config.toml
n_layer = 18
n_kv_head = 1
norm = "rmsnorm"
norm_place = "pre"
bias = "none"
parallel_block = false
init_std_qkv = 0.053
init_std_down = 0.0
lr_head = 0.00915
doc_mask = true
dataset = "wikipedia_en"
Each number is 500 + 50 x the weight over its row's rms, rounded and kept within 0 to 999. Layers, rows and columns count from 0. Numbers have three digits each. The size before them is the row's rms in percent of the matrix's.

# layer 11 attention output (transposed), 256x256, rms 0.196, rows 101-119,229-246, columns 0-255
114:478581485452513523536454453502494479486537478432480398537550525606435467535401474546447508477544517481523494576482488506429443547435484491450511500470571552469498502538439525555561502521433426563585562397533583526485462546524549426406440424484417595520477511529465544529498451513554530539470568490500556522507457547453483449555487514615459527589458496490561457499499491547512529492517429507506472456603432658558520493509576490558491506443454475606489485563482402488625507566502497578521466546513471480424447499510510449568456526473525541565481544569548533463440542505463563580593510473560426515525510443491515604507454482440520458609462534420538524442524459560439544457533546495457565586534456527470484384543599562474437476490558450472489520409574541468425461574490430
114:610415493521532481461494436484436529529556561475475498549582494470475558511492547493499504464517488493467556493550403504454499452457431550519493428498528528603483525502526501451525433626467484517440455471534417478493490467578408473551501549517549579537543528580563563514604382546478522507476418427443592443606475528571555522520435474412556423465481549485554556506478571444491397480607442458517557532500502444619487495435443467555443462475535418495530557514496483580509496438528568577460627431469452449542506465582560482485528387561499426508511409404459471570516579563483439551501543493495506555494540439524541482498515513437484589482463517593515544453464388418437467534457485540499530494482488547492521466497562484525583495533572538537500522498449508557597523511522450
111:508431455547487503560561546458489402493500551448469620440496465524508604450520536527539521506531517553464452521434535488453570468472569434523488520493464419484448446506498514553469524546491451458484523542630508412531448444567417530468494582456445520454508524553523540437452469480434524447474371483477465507548523456495531431533504446642441552543582477559483501473524438527507553449527460485504431499457527487453511395512435459480532440403484461501392555466483523426555439486420453475491508473428418515329466454546536488501434507596490519511639563507433442546438570487577529525562486511509478569582468440484455502485555513446393466514500477473553500524467425469512393508508503504499447436464539519547506585467585529581438552463580550521465440532444525562532432520553446
113:478505523502498443520475489507543503493476550471465455584597597557467474455512569543398532414563436434529421482573522434505499461499474460603592558495492469539485560502510474476479531480527486488505478520526491537421451490548553529510440441476468444575442392526475464573465548568462533518506544497512446621500526448623403501414465599513580471482562493571494489545472553572522423557493528525424559543461492524403425604398479573470459500541515484540441493506482578598515528449509574473492605569527509449598638448442481555470516578483500474542443578499508605483409542526527457484495544542534552472533601535499536501477512468530524509485379452527503562552546469546448528518491506499541423548534499508459485413513431463452496543546515526516540554404459517454427432425509418
121:587511533513491499512487525523560539499527513417519627410565459472377499468479544492447542613479489492492425478484462483485492587489511495482519461390496523491467527492462465512394424298495451444560563498470506509507580533514579537506499485482509423588549544539500564449497495454525440503407406604539450427578583528496440448449497521391525479548561430455551460471475554520544420524567493523555456546535544510548426571590553501524544508437507520458489430470547497450480490454412522422561401439454498476445556486471466514496544489450531511399440559544452553435553506496567552470543512546453502500506491617527462467526475504497514475485437562459445511508473441420488557497643536514513507526564378511448523503421439471512470546495507512477565480444486496461498472417593519
114:476458518409527493467570522503478494408464436472436578469510547528423488419450567463520627408490465556535526433519568487463529507501506470466424478506535572487500489503487457477538501512478531440516429313519567439558395511553410494535441470529605485606424479476506511479572568509626531494500429442561505486502602378607516510514592443481515461554492567500516516524416500471480548459484561529594470509497497462495513416525393546515530566489419621479507504538491471441566531551522466502414559476633518501463449584501492519468485586516608487552525477566449533466469472486522484534513508427514482526540481577550500565478567566417459471429544556492532438415571510425528517434493472524473486590476512572488544563567474492494510472532554454472466486505507483485517542434469476
120:461497480540507473489447454467473551508526488552437563560615486383543427358536542584510533561544482587530555454434484546573518487521562528457510570530429515531421443549537492584470487462592479459478385526485501535557535444525520445491466547485423528451470501440530493433483597568575496479501426581476440529610524428505514504511429506486445474459530477436456456462525479444403467593535486492457451555509510476568460591523513446483475454468521477441460527485554534522532521504477547549523494518480458490546523469450470480629517556551468616510449505475505509582454460475459462469416488411536510444419589467484501414422507567484529479595498456545552478416537538563508452455399495515500560566602568467446571482433622504518484432530595492454511474512601559478478447530440547
113:426456507553545456477541485487563477478536511589428471531485494479510526504500498549439539408454435532472459416482558421570406459435518394412519472529451465464443616534538552515534594499492518505457492548555496473491535379589480493432503447587398432510489512426513492470506608480494444461486462494540368517540572461438469482502468514498479413521497559476515501577656594431486494468522515486485558444461496586505568509468516514584411562449366523491440526493451431620429528542440538437553544528434501489463545472516545496578554450529431413511512488539537544583519478427447453505486558505486545545455457404531544525558601505494448528511541553493523588595446506399501521497443469532478447526456471493415515504527513542491576409491463469485512553518540534529488462445476543
113:513507520507540478512494540436542510510452387488529606518481411531549457583498452533471456497550417604469486548486444491484553446511418496520635485430510520462559529553482472415483427540455604572445538493505545424523460574493474602574518490379486443563447483455532479438475493541524504489529464416537409561553494468488487388501446549602546601440445500432428493483538402470513443502479514442577512554486517469450565497512533524476490532527529525530537527527486470471443462414495523476429546510494564569552533502428480492552539460480468564461380462412427503463529587556565470450517459434455517495475533481437512480560514499507502418500483486545590518487582468479452534549567519513563493488521523405355545463550453550463448450469463396548489485522594521456351485566525498
113:499560608430567482407457424598465450488552478485456547491498476520496514502466506469632507428572492524521474458495570510525419492457407558466472470427535411452530519490470497483472494522482521513431465493552509411479505542585398414405480543561471439424426539431475523474542451481417508478380537543462388379497532525487478523494596512484490493449513516629528510491445530464547508558612513457516512533499529508455510458533554476481378515508469478399457462463467557549505501514511482542449557463548451454520481410480477582470478537496547451510476414451542529373445444471581492513497491464393508541478571581474547519491504502573552530460466446457433422521494538492523549573581380562519480485459475531485537542500551529530500518567501539569509366471529594554487479561424554
112:451515553469520446368493465437457467505492519425484610524512390423466459517594516453535443510380546547471468441551568487445485493526498573545501558472539488558517550448574498589438495550502457473492489513542420501438507364420476521486504545466437548515467494534523530562498456425517567453444434508505525515526482497454479492519572478492531547464564467505528463508528514527534494419488509528478559452452458604571464489510470439553565506541555506506495509408507469437559382512510546448548618533441575495585500472528547469544531544515508548491576399557542490635516492552482621474527491566532491500516539526501564521478515451459611589591502463473449553474521455515531497564527495497538547479501576469543524469434392499432546521510382443497581482586653514503444601562471516
117:504470504572442510449461501496438459550568497492505397475514580447465479494438527478515476459510543438516374420502564407619569545432511476543514438439550525436490533526469614445471499481503410475516469478546467487458447533602478476525519493567514480576545551406445551474561526529524446539500479480579541509575499470544485516502485536472441459554510487516474495443489535424458554584416433490519514555523576507427542515526484433524514492438525463480421555541451432476497499446457496552476563565563477448606579468398533417533427441500481591416435499589539399449566523519472555517496435482489498554416476512385410474424576412421500420522496449471546500510508485469553557582531530367478477539486463522456410480497524480468482525449485474453544482576482403583559525402453513
119:535436511496441483540508496570475622520553466557471449559429534404468432517544538511410520497491466498480557508563463477484481493428488536509426458443517555460529500491566457449540487336504440464425449459503480454513471535434412461453506529524502419421405544569487512515529546467479633470548433517455479449478438468502506470459534513547531482490349601524484511424576532512582448495529520516503515542475520557501525443574438532535482468526507493510478443473496439482521473386524489503477546580453483468561525510491570386487482502439579522424552576472490472534514573524516476498614435501466571569456582540431504433392475439550543452435558533388580495377527500516533488453544579520509547467566487549531506505591500531429466525483567494523529532489586467442578385466479419
114:415569492508532470491420436494472469501534487544416443527437514465435478507453513448416549561528585431453557451529396467561509386466547525469411520527501535472582495531552476502600568562470491426551529511591525469488523531594495461429493528445398560512514532573448418487581477591473600531506523546567487351582477441432589519524566473449612485480495532477474550489543456491525489509530530538504512493551523430477555465508500539494488626550527456450495458422518470506502448532514499535532489500502507543538543461398536516493479543482378482566392503541540443598518547471496438517548504520470493553395541505475543401568468526493553450528488466481517463433462437618475470489510514485517573482460420535544382538406532556467498563417510484458546520455449514542438563455591503
116:576451518516461564475546410523551399506467510463548529483455565474495448565513435484507505430391445448475450485493348481578406485457469448516511486565461427519568532501374479469493439499526534545544489515508492519435519455443475484396535496489432488533369438560450456393494438548510542481585525511466535420501428460545516493544478456549474415473487447445520511476456500491559430514455492452495475468500461411554474585486556526465483569478447520448505518432509452556542486571516523543423558573502497387549514503533557485578440475472552501469465501399385537590553415447511453552451411422441497498530463500467593447494597474494459485558465453433477555475368503505481481469455557503461495450460527470446349495523491449539532521555441578509478417562481526533467582509520479
113:475571486496505442522486503442521537569515494374496520448468437482438388483551498444495441499368409540458510491499527480432405552483406542513502517425582450489485461438497514519501561576481453577461597568489529484539496485474412484527491499449480549504451508618444519386489588504538571599475473471500556383559482575530560448434497539468506504540477531476466600465464619531463544519423476407535430520541572469547483514447482489479496498552486523504400538487558434471493549485479479476446507525477483546485465478487431563605510585506491434589558518424474480434389516489400487551480519596546466551478539510490488458384445507478452531451443502457398493589541481446470561574550544483437507453481468457446497511468420468531560528564540485401569486466527391528543539495486494
124:511522490478479542571595424542494503484522439511490522507527436511496600616543454507446517440462506441560482536498524459566558512576639464589511544569409408558445494516447480484525515576541367522466472494517487471440550524547453483454502539607457475517419506481522504444522514537516513457465611593546561404417535461524625520525409509488610613488534514462521493497421439515519537432458445499502566554489498535552481491520416509479487609465450516407533508575455567514484493448500517448534419544536520513505562518446553470579518583599511522588519528477487501487497500484496477453459477570408471489380521522523507526442406410426417444506526564523485485516482492463484542506455606465550563543541483518434472551463522509505473524528540515474443558512609449370473541500445469
121:576533534488566451534522452428585450514609541440508412545471532481446489614521515540452500572494449453455508542420579443553473557589441466463568496541462387536455449541509614541490580559507518486478540498475387494436511453414475576523542542547594499419523542444599512455501484436452479431545581474593571522585558565551427494503521511537501473490439568545490543513485451474487501518462471475568484498437528476523587482551511503510490427510549513566599563434530486452513527593498497598619487431504492536435550512478494437396419551482523469452468521539442534484459509415507566475517503557408524412477512521523508473520515478446506565504441572500511498516435598510551572425477466577575509505465422477437447490502499496537465447565514514480536478579423583538400465501430518
121:526462458480438521513499448534480508541446549532472488464490569449516552456525478532430488498427648428538466465530508542527498452453509620453567531441496540448469550532400421577478479449534524518557529547538521555483444559568479518363559538476476498471537545435439461504473567555537514499558533464537416484456484503532483501512473543498548537433531425520507534548550416523567552491521515449439541480487543562571528517485468597581441505535559524473610504619431451471446578613534425494433576578453488489421503481532405433516453531451437495487470414526463563498550580419480546440510479387593488499499516463582472562514447539466563470567535377539447427555390465544573513534532505577503455575498532427392556564503537508508522510559516455495487471501502580581535499534504514
081:525428471559547592572472433431520523504512521537504532390410476427554444514547411566441506520441454503562525538516484477467529455514531488549505553512508482436527528459546543410440594497407590445446441595503492443601475457495450429491514675422511485512411513476577559434482541607474508479628480521467515553521460420510510492445462564531516469521499475456519516551436506485511528613525507499458526487515498506501412510429557393501487472494603530385530512479524531466535609550481553490474524561559493549460559510468522461483522486546512444606457487463456555511437513505516514517479435513435368495502411477506423511459542417494467572409435578503438491497454560507474494493562484481474421448584489512485525529528464551497532449550363502456557440516471401558492452505477504
085:542498544495460494435479564509420503548477484583452445569491518508461487565579509607502485543493542496477487574527438527552464512512501539499528535506526498465550463427424491464479494424506532509530671479478493539476565689423338543486422505511532478469656538550459466528496575503482616517538523470506568541466535442533508556581389503572480413506491477536534449478470510470532509478433535464514553464512534544465446534506493504469482486500495442464455451536528457528463455550517414464568544414468439535490513536403428512495497468575540480556523501554491508456493478492503612472505410526427452523462475513478501405543525526540447453492451526551447619593586510602493587496422470466438445544484486458477382413448513490464472491491473405478562449527506527452572423435466536
086:532518536494457503488451511491470566499543438514522501481395601508435496513478416511529528468504509477445588491508447500493510544441442524530396526484440529468511496500513441479518513518515514566507527533465448410519496413474539624604426482532467600571493419551457469533501536555449425491452538505481570521589507559517480530533511548521457562480506466458474567555423491515479523479473566539590491564480426506565409530503539571538543594539422560411546561471473552455465502493639495518532449466436461509498463517472497477476488511361517509306468482572493433483475443400404510504488471526505441513423481593530465521565455464488567533485509500474521361458652525471531466511556530460519477550520401477551537489539511511511426491549419600496588536435463462520523515531488618
080:530544512510506470501515513378479498468570530484540403515466552425467465525490465492441459545542497564494509464630512526460559444529492570566442457489409511511560464402449584629456460506483528473508552543539513504516541442467490592545555498552485553496495530569501527437552499549505531445582626502514480460442553497452546500512485481493515492433587472474491524415589468466551525502540619463565495418468463469521587447564588509469505531453483571403528477546544479414513428484472403446545486476546502509519505471525495439421393471432492445497499485591478381480560451462497607594495465517435447536488537578510502454514508572489410558442575464484477455460526564555485541470510613520474433585591441494537419595490476460566529447518543489419427508529510519548485495546401567
084:426459406466389523485472486528467430532458505548474490481491453568550432510519496544495405431567490571520538562481483481437526474504550415474493574519461498479635567510497441508585478561462580530409493562470576510473540511502470512503450480550499509432519479424478507526423568501395530473455623494509501491489440532522639559456453486637585537561540476537573586481505517451458524462444507479447511396531425509521534522528479444548435496513441477493483508558475473472467501540483554428468547448519556481427509471501541446494542513584563396408583527506539509609617475488446517479492477515434458458461504483476520469479507528526613496564408453452439540485513506586525549478397368492508437469530599583467463458551537426509486568542565419513508489532494403508533476483429496
083:577514429514435561547472551435423473452575432506575469444658498479541547565492501528523430526533503464540418600543423487435540510506462502499551530486539497504398540505511583496434517505522440527466575567491423531551519460410503567483541411595465490445446492550367544463545480581442399535459514435543470440556493545422442575544438528503491484535491388587408491511493479555527536504453500474512550569492463496510538556484534425465411371488535423501506472414460517552457454469469470443607526596542479482553504529547543519514530458451416464481523448453454458580558471472474500458452502492512380429556497491465458446544439454524514505497483520542491470575446464549520402459499611514525522468513572465506517537478418504570523464525561463436496533604494580471445468538519474
078:506578394441474512552535596446518483498490495420511463502385464452467515570514444525573464482537435533511518565590516458472510537473486472575488478519558507461541446571592488499500596487421535575530519546591443443458565528534605541487556535459491456601392580455499491511473476494515519410477462501556519499450453543422479488540556425484541524438443496504462481514526595534521566462437568436507438448616568465474504483570561556542524514468458476496473433620469464501618491435535354535456403469544530529494477577539439466493486557590478514597500407385527467476526552468532516583525469516496435467500490522566543525578442504483391524523548472541495517568538560543473442478537472444560495463459433517471441542456456493428555505469489432466479517514445535384486435526452459
089:514588543396448599525519450453525457512366501442610535501484536551520450512451593513535484491487523536545519564436463523486461433590504547606498488486486515526529499468548457558578442520481443401455486465455463507498550611433534487613433490425544491478458539491518441497481457513438524514532579573510419478414508463515585447575556481543532526467513429487487486431468482448540522480445489579481511468473460476490482405468468437487515425518399517544582474486552519534581523438567530566439418448564539493489549526378390549470493472457503541422496506471465495537476462440490574525498360542446542519600580476505452419529508508558528462498470562592565461506502552572609558489590537499457538415454492563501551507573487507523500467485558422477467431503510501516542610514476436
082:510489495490527456594457495486560519485486494483472507477461437427512559480457555462549469449546500456559577460486500514505404480569472485466416388485382514477472468509480469511563551515413583537509506578476523487463473581514530474498544530500572541488443454443514579473382524451434553466511478428500622407442443601447494409474485494460456535542440536527503481534493580516520493408575584480502504447512434498478492377552579488474567569411488537520513415416550515611564510564448471485494456468594456465472515473494541422528528476462472404382498585449522554487443567395547460507490548483532475537513414468507427506486423532510531422489437444522524505458418511548500401549467402572374578506444513480547536472496520573500593509529472399518553507473461493518565515485470529
083:490400484503504511494529552510615458494464505509539466533531503496484491466458419530456433518446534401492508529499501520509453539492539389526391525522504433506498420447487547521509531511560541460484591533405554481427468459484578553609448580527546514555627567465474438506424444413583492517585448507573589505505382573606505495542473444519392531408512489422498525545447528499593570471487422515565531466601571473507460552483514479431530541534557451522455502494490614473505464425487390462505457418484455599583552562520553405430516479531427509460563549536497572438480468512515498513470497482539555531457509474521482574442473544437476528498482561613538553446550494493419580475493579453473472525485495494545493555479410545599502574432515428490453487487488461491475531465467468
081:409464447445510573608397599521571595475465481470499453553509587587535452437402442568547446472513571448502569654525506502509489601483566452539544453394486522450541558469573590539517563543470445502475525457464458472510487499536537525458497568525489482537594482466498363465490560527414490522527526502476447519533610448529563438392394493547399521439473512550508470504519472507467498473505501560508456554441547465436499443607485498405553549430482486464459554465481462496447468471534427449496367534518487520516508574546487443518433471520507541498517544440421503448520478499573473518483490488580427449521423593484534515560467490586488440466523444457477519459515452507433503468582378506470391481525461433487507509508511527523512490475494483516536508516438469474444535609539547
081:534508441556521616457538480510557417525452509540552572451518586579528461470473508509557496565501525493544580515544378495476473537486607423412501612510439423483500440488457512601572581512529549527498501568543558526491494541481589463507468512473510546453423535473458509535451493580576506405545577597496540568447545539432498503492517589479503556496487400471518529594573443471576486532493392464502488448467475435613447541470464522488532536560471517569618577504475458588461381546498542458515476428502520457411496495562522474458603474479521489568565495483509542486515432455518524480511538450594551455506550471564505476458504511548625524521460509559498517453648496533415459466503469552468482486462534542586500529494547486514558516496446572479402487451504521500407546531442541
082:496566516520489471441529537478553540448532600476509501583459592517501556428454460485619430456500539535534457535470463486473510514463536469534429514528507499503426509532590566494455394574417467523487590578539456517508556520565516491491477484427520584532522470481527515524536504459503476527450501470650532470466569517489538491512503417400537455495590510518486471493512565490562593543509450478501565533505435481436508579365497468539473611505490473437509483528487592501507578512366497519486533508412607568441458468417401429464498544458483509429538502553478560485445559517479554434519566448474556452472398553607430496473478558461404550506527495478404474432552488450490511579426435516595556524493531505523563576441494566506535545501495474469506344473542509523485443502571554
085:485492477504492448554530481483486452452554481589453560492577488505447517608452468538499501374515527521536377487505540502523449442561531475536437430553424514585476564446590545468508443384449522527487551484543556464448500440474508505469552403586535533474447462508516557520563482426392491519573551450494492529556496536564460528526465560534504504503498523535504489498536513549450472510520498595487492530515459495563634453567465523509552441522518526492552512415520590537514588511538430522586524531483435372484500448494525491435398566461511611408465463552461449489487510461501532591468433523502417539478464490506502539513487545471526538503519458449484491484411574463545525486441460453470422511496659487412443480543618436540472543475524549494382494359493376565492526469497453
079:398525444515576474421530473390548528446515558461509449531559488512456528589480481485428503476620556501576497487481515503514566539546524531470561459532469517463486484519564497464602537504503456627562504443423510425488499521471474524542498512495579536562421523404483497445579513499488607580469468435534500616458489543500441460522452572425597509540344557625484613469470455491399506488556532417446502464523472467448477536490510534519492366478427453507500494539495476421513545455455526459486473418484548504593482520478530607562526574495509460395473396509599534509470498558503586528475554506515469540537539479491490568569580480477509573427513510483527364587510427477535433447472467483477552439480540445478516440522477559533480494549498492506570545447468534504450477514527509
081:513504539620562516552513475548580499488458593501480482468471493538551497532451534540488624478615423514613486508485506589585554567503499501542546463630469534555490471611466521515463491535547475463459520492528437459458414588519495544512611506494473517561521555488481491556553457471579461494626549565474396572540509563405495516508484492544498548508460497525515465524470422424452491464549464555425397492472543466476510462569536449519488523450511459409501396530489470468653501432556517475450539460472547488467587563558564454478435499534542591560509414492559446420566518522465518460534506418426441499486487441443461566555455445567561449510525477437571552437414557507501534463502560520550482515516493526559478442524470527471466636498454452458477464491502562552509408531528504
080:525425585519452518472370487544530411558447487499495486489416504489496440389489519454579499538477566556478603385516481457556438583359491509488414526524495555522539505435524521494485467527427558482501499413491563628509485444423438488499482427477457513471411506466500490572463456473492542538540416458500428478523533477473465514522526556404493433474542502549593454511441515527637487629538487502426533531452505514456568532423556451566538518450483534540524486548493530473484535496532488426600547461454554580442429506551500501526528407438511601595514557513528496499481444467583498477419484550531532487512479567493495445445505565466520493458431449506545474571617429516480469513591436400471557446504463467527435527505484520443483523411541570491477501428404532503520515475584531
080:563472514506505493472449470410434488560470472528494512519471530475548545394543537496565508510408526520546526504494389572445565358455591549524554512522519570407474562483486528381452429532513546536602434420506450451520550451505530467463485518484526540577534527562515488408574445507538576522487508500423503448572485448545512534517527420454473504515509521504497464502416450468560500466523527450497374579584558533422449457553547457516499575393521493475494449566547495505514434548478517415427504506463536405435557425501487464511483495560471439538551462504560475544491459501432573592627505507459559515537529477595523506553334506455505492489535499505415530447422469531440434474471534459467369451493561462488501483482489495424524433452527399503506539502439500470572488580583509
# layer 11 attention value, 128x256, rms 0.23, rows 102-119, columns 0-255
098:394581525482486512576522500555549576511504489440480498455444530479514497584463537548574506496441476454404403392428515496550483553503541451519506522528483514467489574501494510539468504438547499539471427541443528442563553450517570470576548501512552425487526466518485402457457539552456471340457618519423577455549455528539488479333574437492555515567558481466454532549508504504550484505481475525568534558566464546530483582394556557494514529524532600440437457500529488461548475587526443493482434530455509609480439502477523465537502467547501510540542500567538553468519492512443400425509467441374551565482452553569548401498475483510541473532384499446590459462485544497560538430403477551479520501497473521493479434477418543455461500461406393459495420484491566519500567461489509
097:466500521529515471573427468554496486572383582487448536566598459518508410452447555601479415457502495528432478476516590495466562547514469459530533445448506421517444498533549473453508435485541523507473515486522521505492476550518600489502548453434504483498488456484512459411496502508459546554503545443486625470502505545579413531478508537465602533581443570563565508502494458612508496470665468498561529442546455496512458540486459426430455523436499525541595499482469394525505497531506506591519605440607575595523554416441438456480506525434444414478508598536556499534487543521486424516431466467569412515492570590495524463436421492556560471533494431559472507483542570531503611530570513544473484490538501454527560516534534349505554476493520494581466479524465559483507525531430542
095:460533468548542567432445464441467450489418468445548501526429409566422434513455522477539444520449544464593495505596524485536372447497442482527437470467448470576475479584564477531426527475505550543442528454459577552547580494473546533487573549491497549500547533464492500497466462408457509508530428453566483539522403510523528542592620450573412435480548429501489547537474553518475503501523546485527496466538567555484502531486410528528454596399467523463433450518490519486506534569496410506538545593376510510463492491607536386531517510415435540517469494495406473547499507500527505519503507498453595611518474469490534499505554524419549490579463593506484501492468470443537421413517495444585586439418543550421524399415539562458506555530508501525475507524526559504639519493483550
103:525485524510636480493475493480493457470555463535455506573510594552439559486523556499544510470443569487518589548512471570593590481406440504546504493578494581514475529596590487527463463463450489500537488512601582509505519560503420400588502487524474586411466439547437483521472455494488485463583531536496580565470473413525482565475490530458440553480527538504494568507505538543431511560534453556508507597522492443556480415475479547458487605517536494418435486480474441502538595467389552568554475524580446445521408451421514453595505487515530481610503514476378449454498456564353516536505547471566505467526487501467401567555476455535441541485497532518512496509455486481539414433475586465535572509513546369451519514464450478556519499477486557479506526512553628507519509454445561
100:487534415479482531486530479571509542537522534496493436557432515502593478519503433508455480467417520548496546476490515494521536562563469500583547478441542515462525504495504482423462520487595535469551537508479509520563518611381573518564541496473461532407501474525475440524521466437401519552492550553486572594411547417555449487524480451473514538548601470452434496542484498406452470510474558501551503485537411526482518561506591454515422427529471439591510420511510483585435497490523489551468509558477517465528453498478488545496474571544556562472539417541540436488439511533550495555494502594439455536429484524501649483571472480582431601630592556482475558572526531491476434449609459564492495484546421516469449351482516439508470601539389562516467489529410528512543489514526395
104:461459456469480512568448587492559405554548460533466382494525494551395470434457494494395546449519556444453406507526536517476412495552469551573560534590509579474473533438498532464463482495464612601535489560432476523532563531483450554560503501425511525550416485483447540551510498565494442540510562472575567537449530455524472476452561408524463483455525419558462579500528570405577464445506508461619545499477559566488424494472455598505509516556481498540450523474468546470499501540465539484524521570541461557580482569456589472439479425458509512441475470463558512499545547415510414430413526536471515571598469461475485539474520438573447477425515434543496495386481474586581604481570472443419439442501529545554484542519591534456477462540491571503513483499524470541602459470450512
099:453558394540487534462443550519492595457492467544498442431534442420542516495413342443489528548504451493484449567519492579521581469516570485495441487482512483525509423444474492492445489558517510534562461492453534507521413516406536528552540580519534480482459480491563566382556485463438576520454495488503593539424420489520476601500534477473495457440490520469439518494498530503653463560539547519445543520432499472510480557446477430498547570568560507466466437502470504402553468534543528404602490475530452493461500551458477454600498516494518506476568511515474474405504536579518427518473493528536495570543564591432582548458511439625505463514457535452442475473406577444525558545444477528550514542519495450490380454504485646507439485512564512447540606539570484445563517512561564
101:478542479399493506495489540448545441508521584493386504493474544497518524487659556533454489564521521516451500485493562602422525505427541450371462540502553512568346506522535491500492501534538490444484493438503544562391510434500572459485473480530439548529573464513531539512475548544429396504515521483505450544530538565556531540479405429519506411402554522498323599462410530503440500568516469557437478456508558527507516479535464466515526437462415462392518480433530423511482531529594410503551548457477507431455517507488506519461573468535548512504572519510398450475465536451527426503433452516543586521476516459460561560461537471493428505455478463460463455558528446496520503387461530510506459631456489467535555566412568527483542557533509540494478563525479487541515500572487599
097:589437491513576531537447472499491583549513458588472503474418488471546429521539575498475491593475620401511422369473454466415588496513520487483562423506548590472494552560507537519510497426438514463480455410464543442481507506443529453443475564406556506518503402541533526582492439468581495633464402513473492510477393422530515399536465430530502582555558527417522522544559481560480520453465548541472482474471532485542551575499418437523497524416548527543553540449502571414451570577470468492490497591514460558446524482471534435549459489615482453490475486582543427554537475507455450421442483486469461557541530507471606400504560551478418440477520489505549529512427508561492503439566483510541466451573442446472483531482456537450545505554511514503517543596553502551450545504531520
096:492479504459419536479491465513545511546506489624573478417569450525505506549542487491450556461498540495526437513541452459464559500507541487428480497497545517392451425594406488539514427453431605541576574521422615414450459550612572548565551507592491495504548550335568504597464551597455469459474563542518585544482468520468523533478553449533468447489489487497468472441466459552522529490539420468506517560487525336405497528534541488501542490436494484585573582451521520555537576529432488589460554485501468526370510583465467485498430427531543511489485531435513547475579506534537412531512493455470447478508543426555461480469412541501477532451488489572521512468552474556512418455459571487503573472446503504429554543484461475526467470562541504521438549523441500573527416450463501
100:450564619438574518553446460518508613421479445561468497542507546555422518487501405432460550460549509528478518445417443473444505501548452477494560447573532476462637474481478497486481430597480572494536529528507480563415517405488486520434502473554464573536504331479547529477599534458447429520446456510444507501386554500460492554454497515507493568456532518383507555479525475522437501496481531512608368499470488503522507509517445532431499492517578538567450431502493450545396498535486544418503540473459528491549432501600453427510562518507569532499454562564398441563492444587493420482473527454483503547576472575519519495504537505502490457454555530520450546508440508497477445444442509552568532521560529464596524449584501397476413558478549469489474533559509588467449445522454547
105:485597560348619489585516385539481447467627529488552524510519538501504523414511448453556466564460525485468531521421505510483543534525483515469568504566475505504495516427472531513506477590502573541427525432523531439507497503555496416642468498463483566515536600439488537525516481430533525535429575523530464504496415465487370534514504512507498468414490394416504477504496421496390551494494510489494548490530499543526528573526449536589440485496546484527499456430517451454444410507503419478523575517563487519457505465523459582567517503503478425507481477507612434561509450500454484531474483473437563554458536453460522536517494484456607433474497410595512479510391446437407466441407548546389489416540461541424433538447521461485470471488503514494545471398422519591523491516536452
104:620542503499530523451508532457405492454482542285447586532468413415534457418464482516570432532528458558404510555459551510456539465513481537510509442419510518472485531505418525563494595436498470611480467481482480425493582520507499436499492524496548495565525493441438570471500443490460490453468541479558547464446479464468535522425467552519410555420550497531554495522471488522355529443454472542490500532426556466393449445403477449473524549467475524537497573530435494534534439523522478550366529522481499540476505520599537491613566473431520525462487467546555550519553420367414479556582465525422563507522466534502452517461564473553400511475520491543485554504549486496451494577475490547509464523595493539510511474462394496568534488482565493484461569506557488504587434510458477
100:440464498547512584558494613495448508502452422459419525505496539408566556533442523471506554482520456487434547525549449517516532491476525563520484483451544533435461499529479510487406491580494499440470407513465478540478521542499488471496468533484623519476594475409497483503445570385514459585548568507462479541428502499505486500441536463564423492501602536463506516466553545564479581468523510545470459487550506580532585487544485512521514442523499498513452525535542488553551529482602581534471573508469442509482486496536382494559524523469381493364512467492504486406447508489627575483583427450461613462481501521500448368483440463507414452490446473592569519503483487480546582542463514521460473498588427573550509578512462610489466543374490417454577485427569476456466502535439589
098:486510583578402455487536540502433462474459524520570480561534482540512494554563493524521552507489597445452538441497514537539519437459564524492571571526500485407547440557535420534472517438521430432580560484427522521486485475539596492549448552514514495394579503467427587524505505538514545466486527470483564542519619385502452524582551504512440436437526537466448528474562510569498487568497522531442522465542446530464489586485454529601463534509520531548562493561493536550547471481464489591579467430483479503503560433513557440502599476542482561519451393558385457472536482509573508523584470489467541519599413499558510565629502559534474482466531403463477530498394453528532546430383482417498467464490410495561576543508463426429505501427515506526511509464462510417476484451448369
109:480523522494514519474489498443478597483493534549493477584488616482466595475562432464462462447562474458468549523515454595470466546401435497472473559478617440539529391489495422502493433500529563547521446467479528433534553532656611421458468592490453518471585553522412424548559486565568456537562477433478454451419440543442543513578589454591474560560598538550591520530532493523479447489556547511553518489522482576507519481508505429458603477594458543547531466490582492505539495504469529448486466565566586419459479459504529538451456546547456476454526485488558466383514496442416526529476473449520572458595535567508433497485479443520574458543550455442396497460472471503456523490461484473515422507556544544570509436460528449522445400571487441457513470511531522540569522514519515
101:458578501542506513531543459554487602432469494545477530482464483480528489605525506561539568418467538482488421429533514496455403560417444551557407435487538547522439527508526563564437526497549459541548481500508594425598486476568509505532433544561399396520542490474492509585497551460465477543492438478516475516561539406452463529513482486462529538487512448563478452431498547506458562487446469447400474380487446488521440559529451488475500506516477453429453527569490455479487507387543550462541512436515509523493384474463492571543362473452557627475477503482522518507548555518480485332457572450568435523423556548439497546508469467487560518522518458440507517491462512506538576545427537458564561482505552556497544433535497529473535444382616505584471534480590414477492571434474464
106:529522523473509522488481468435561517404465511480543451571536525497514468502526506522489489532413498524454591538454580455442444452497477483593470501480493431512496496566518538410538391590485483421507505470412530468505502481496468574484434517454526499505472435519458530452540493482510466596456525519503581416602454536471525464479537490609433493497499481583493489485468392494603553542528491561532496400463518433458471465406530549485517525513479503488487509494504502481466465448581534520439466536557510454531502517440414530515499520405451538430443598486486342519555402600511438446458489624445522324480567443427496503458545448522418541563481519521528530446450451617438441423606460425424532532463484545455440603483499522523555579430481516447527490565539515507572504560502542